python train.py --n_layer=15 --d_model=128 --n_head=2 --n_kv_head=1 --head_dim=64 --d_mlp=512 --vocab_size=9894 --activation="gelu" --norm="layernorm" --norm_place="pre" --norm_eps=1e-06 --positions="rope" --rope_base=10000.0 --rope_fraction=1.0 --qk_norm=false --attn_scale=0.125 --bias="none" --tie_embeddings=false --parallel_block=true --init="normal" --init_std_qkv=0.0414 --init_std_o=0.00755 --init_std_up=0.0414 --init_std_down=0.00378 --optimizer="soap_variant" --lr=0.0039 --beta1=0.95 --beta2=0.95 --weight_decay=0.0 --lr_head=0.00874 --grad_clip=1.0 --warmup_steps=200 --schedule="wsd" --decay_fraction=0.755 --decay_shape="linear" --final_lr_fraction=0.0 --batch_tokens=32768 --seq_len=1024 --doc_mask=true --train_tokens=210900000 --steps=6437 --dataset="wikipedia_en"
Each number is 50 + 15 x the weight over its row's rms, rounded and kept within 0 to 99. Layers, rows and columns count from 0. The size before them is the row's rms in percent of the matrix's.

# k: layer 5 attention key, 64x128, rms 0.131, rows 59-62, columns 0-127
# q: layer 5 attention query, 128x128, rms 0.138, rows 60-63,124-126, columns 0-127
k59 108:29 17 45 52 38 82 63 52 35 37 75 44 66 63 80 37 39 54 35 61 36 60 75 70 41 53 65 60 35 41 52 70 82 38 52 48 43 39 53 50 45 66 27 42 64 47 45 50 39 43 25 74 84 44 52 46 68 76 55 31 65 64 54 60 30 42 52 40 55 50 61 62 26 55 61 27 56 29 47 51 35 55 61 53 30 44 15 66 43 30 38 69 58 56 74 63 68 32 37 72 25 29 52 39 39 39 41 27 81 29 37 48 57 64 50 57 49 47 38 51 32 38 38 62 56 62 66 59
q60 108:44 56 45 39 48 54 71 61 59 38 48 56 55 57 46 59 53 57 28 39 37 42 34 58 42 67 46 77 59 38 49 76 60 41 33 40 63 55 47 44 39 35 62 46 54 46 45 48 36 43 55 11 84 48 58 29 56 53 29 47 66 68 32 25 34 43 57 54 84 51 37 59 38 68 30 42 75 55 63 41 65 41 91 31 32 73 56 76 67 61 45 63 38 54 41 30 57 55 63 56 74 44 34 56 47 62 54 34 43 26 81 19 46 30 49 58 51 83 35 38 68 25 32 16 52 64 59 61
q124 091:42 65 56 35 31 36 53 35 27 44 61 52 68 53 44 71 46 67 71 71 54 25 69 65 46 46 74 57 49 57 37 63 52 43 56 57 45 49 39 44 48 35 42 42 26 39 38 60 57 34 72 81 53 51 42 72 47 69 38 25 32 28 46 62 41 50 32 35 59 71 60 61 49 46 34 56 65 57 44 50 66 70 44 67 58 50 63 45 56 54 51 66 57 57 00 99 48 48 61 41 59 50 66 71 41 07 40 46 59 49 61 49 17 27 52 41 36 66 44 55 67 54 47 47 38 73 42 44
k60 096:57 49 69 54 34 33 68 37 61 40 47 73 35 65 34 62 57 47 63 61 50 47 49 76 39 57 65 35 78 73 37 55 33 46 62 51 49 31 50 53 50 22 26 43 56 49 49 49 36 71 58 72 23 56 31 36 55 58 81 31 63 23 53 60 68 58 11 57 36 33 50 48 45 35 38 49 55 59 60 37 63 41 43 50 55 41 60 52 43 23 68 18 51 64 37 81 39 50 36 40 60 11 40 53 77 40 43 83 36 33 50 52 57 64 58 45 67 26 60 70 51 74 68 62 22 44 44 39
q61 093:82 52 26 48 38 32 26 44 46 46 58 30 76 67 53 52 45 44 28 63 46 44 33 43 29 85 34 49 64 64 85 19 52 37 30 83 57 56 61 55 36 35 64 47 22 28 48 58 58 79 65 64 66 42 51 58 39 65 32 51 42 53 50 24 23 65 55 44 75 38 39 44 36 27 54 51 53 66 40 32 27 48 56 33 54 70 69 61 59 49 33 58 51 71 73 46 61 37 52 44 38 36 50 51 49 45 55 38 71 46 54 26 55 71 48 54 21 45 58 61 76 35 58 48 34 49 28 67
q125 095:44 42 47 43 43 44 63 55 51 63 49 61 37 49 56 44 47 50 37 33 49 49 43 62 56 44 77 81 48 68 72 43 20 39 67 66 16 67 72 49 59 54 07 19 61 66 27 41 60 60 21 54 64 65 60 65 87 50 42 57 82 18 67 39 60 80 56 54 33 55 62 61 17 63 48 35 42 42 49 48 13 32 30 40 41 42 31 51 52 65 29 60 51 59 52 40 54 53 51 68 41 42 45 64 63 68 46 54 46 38 50 38 42 53 48 42 61 49 40 18 45 84 62 51 36 55 44 50
k61 091:26 39 62 20 55 48 52 51 49 88 43 56 32 40 47 73 41 51 40 53 71 42 56 61 65 59 51 80 54 57 36 35 39 52 89 53 58 56 25 86 67 28 50 42 28 40 25 43 51 41 50 16 50 63 70 68 68 41 83 63 57 51 60 55 62 55 29 58 35 55 64 37 23 65 51 37 49 36 33 55 22 30 44 22 34 41 52 71 48 68 60 49 31 28 62 52 79 25 55 60 54 64 47 47 41 49 46 54 41 45 42 62 47 30 34 39 51 40 40 30 36 75 54 54 42 58 70 60
q62 105:45 33 63 65 59 71 71 42 54 52 28 56 79 63 40 57 57 74 71 47 29 39 52 54 60 31 39 83 35 47 48 27 76 45 41 39 39 20 75 56 49 44 39 61 43 50 76 45 64 81 76 59 66 26 70 59 35 39 82 36 41 37 52 41 53 40 48 28 62 56 35 40 44 38 47 39 31 61 55 38 66 39 36 53 42 33 68 41 40 32 48 42 41 72 53 21 53 12 47 36 48 61 69 59 46 39 65 58 40 84 54 63 44 52 28 46 46 24 36 58 44 58 56 41 82 42 54 41
q126 099:38 62 63 53 64 28 37 55 45 50 23 58 67 60 68 76 86 68 54 46 47 57 47 32 48 60 40 75 60 62 45 40 37 54 83 71 90 55 56 42 66 27 53 70 28 34 39 58 42 44 53 00 65 57 61 40 52 46 37 67 70 52 41 42 64 49 22 55 51 33 60 43 43 30 47 66 57 67 59 36 55 27 44 41 62 43 64 48 38 50 44 39 67 27 48 59 43 45 47 39 60 56 43 37 56 50 43 44 33 45 54 56 33 63 22 68 67 29 54 16 33 72 37 48 71 64 36 60
k62 102:62 53 35 32 43 46 34 99 32 66 40 34 54 45 41 48 47 74 38 54 59 41 79 43 30 65 24 49 36 36 73 39 68 57 45 69 76 49 59 55 49 27 55 76 47 54 43 32 42 62 42 50 39 57 50 69 52 68 32 47 46 71 30 34 50 40 46 57 66 54 22 62 40 66 36 48 52 51 40 62 69 48 71 32 53 56 34 38 30 76 35 56 79 40 57 65 83 77 63 77 58 48 37 52 59 35 21 41 51 23 35 27 56 57 34 68 49 58 54 40 61 40 38 63 68 56 69 55
q63 100:61 46 61 50 48 84 52 60 29 32 52 69 64 32 52 52 42 69 32 39 70 43 60 57 39 69 38 54 49 59 67 57 28 48 13 30 64 30 48 42 38 60 48 20 53 52 60 44 54 36 45 72 49 11 32 46 56 54 26 40 56 31 31 51 15 44 51 46 80 47 39 44 45 32 46 40 67 38 55 72 45 42 65 34 48 66 44 56 76 40 67 53 50 69 20 30 73 69 54 60 31 61 43 70 38 60 41 52 76 51 49 45 45 63 38 50 88 74 64 52 57 67 56 42 32 30 78 49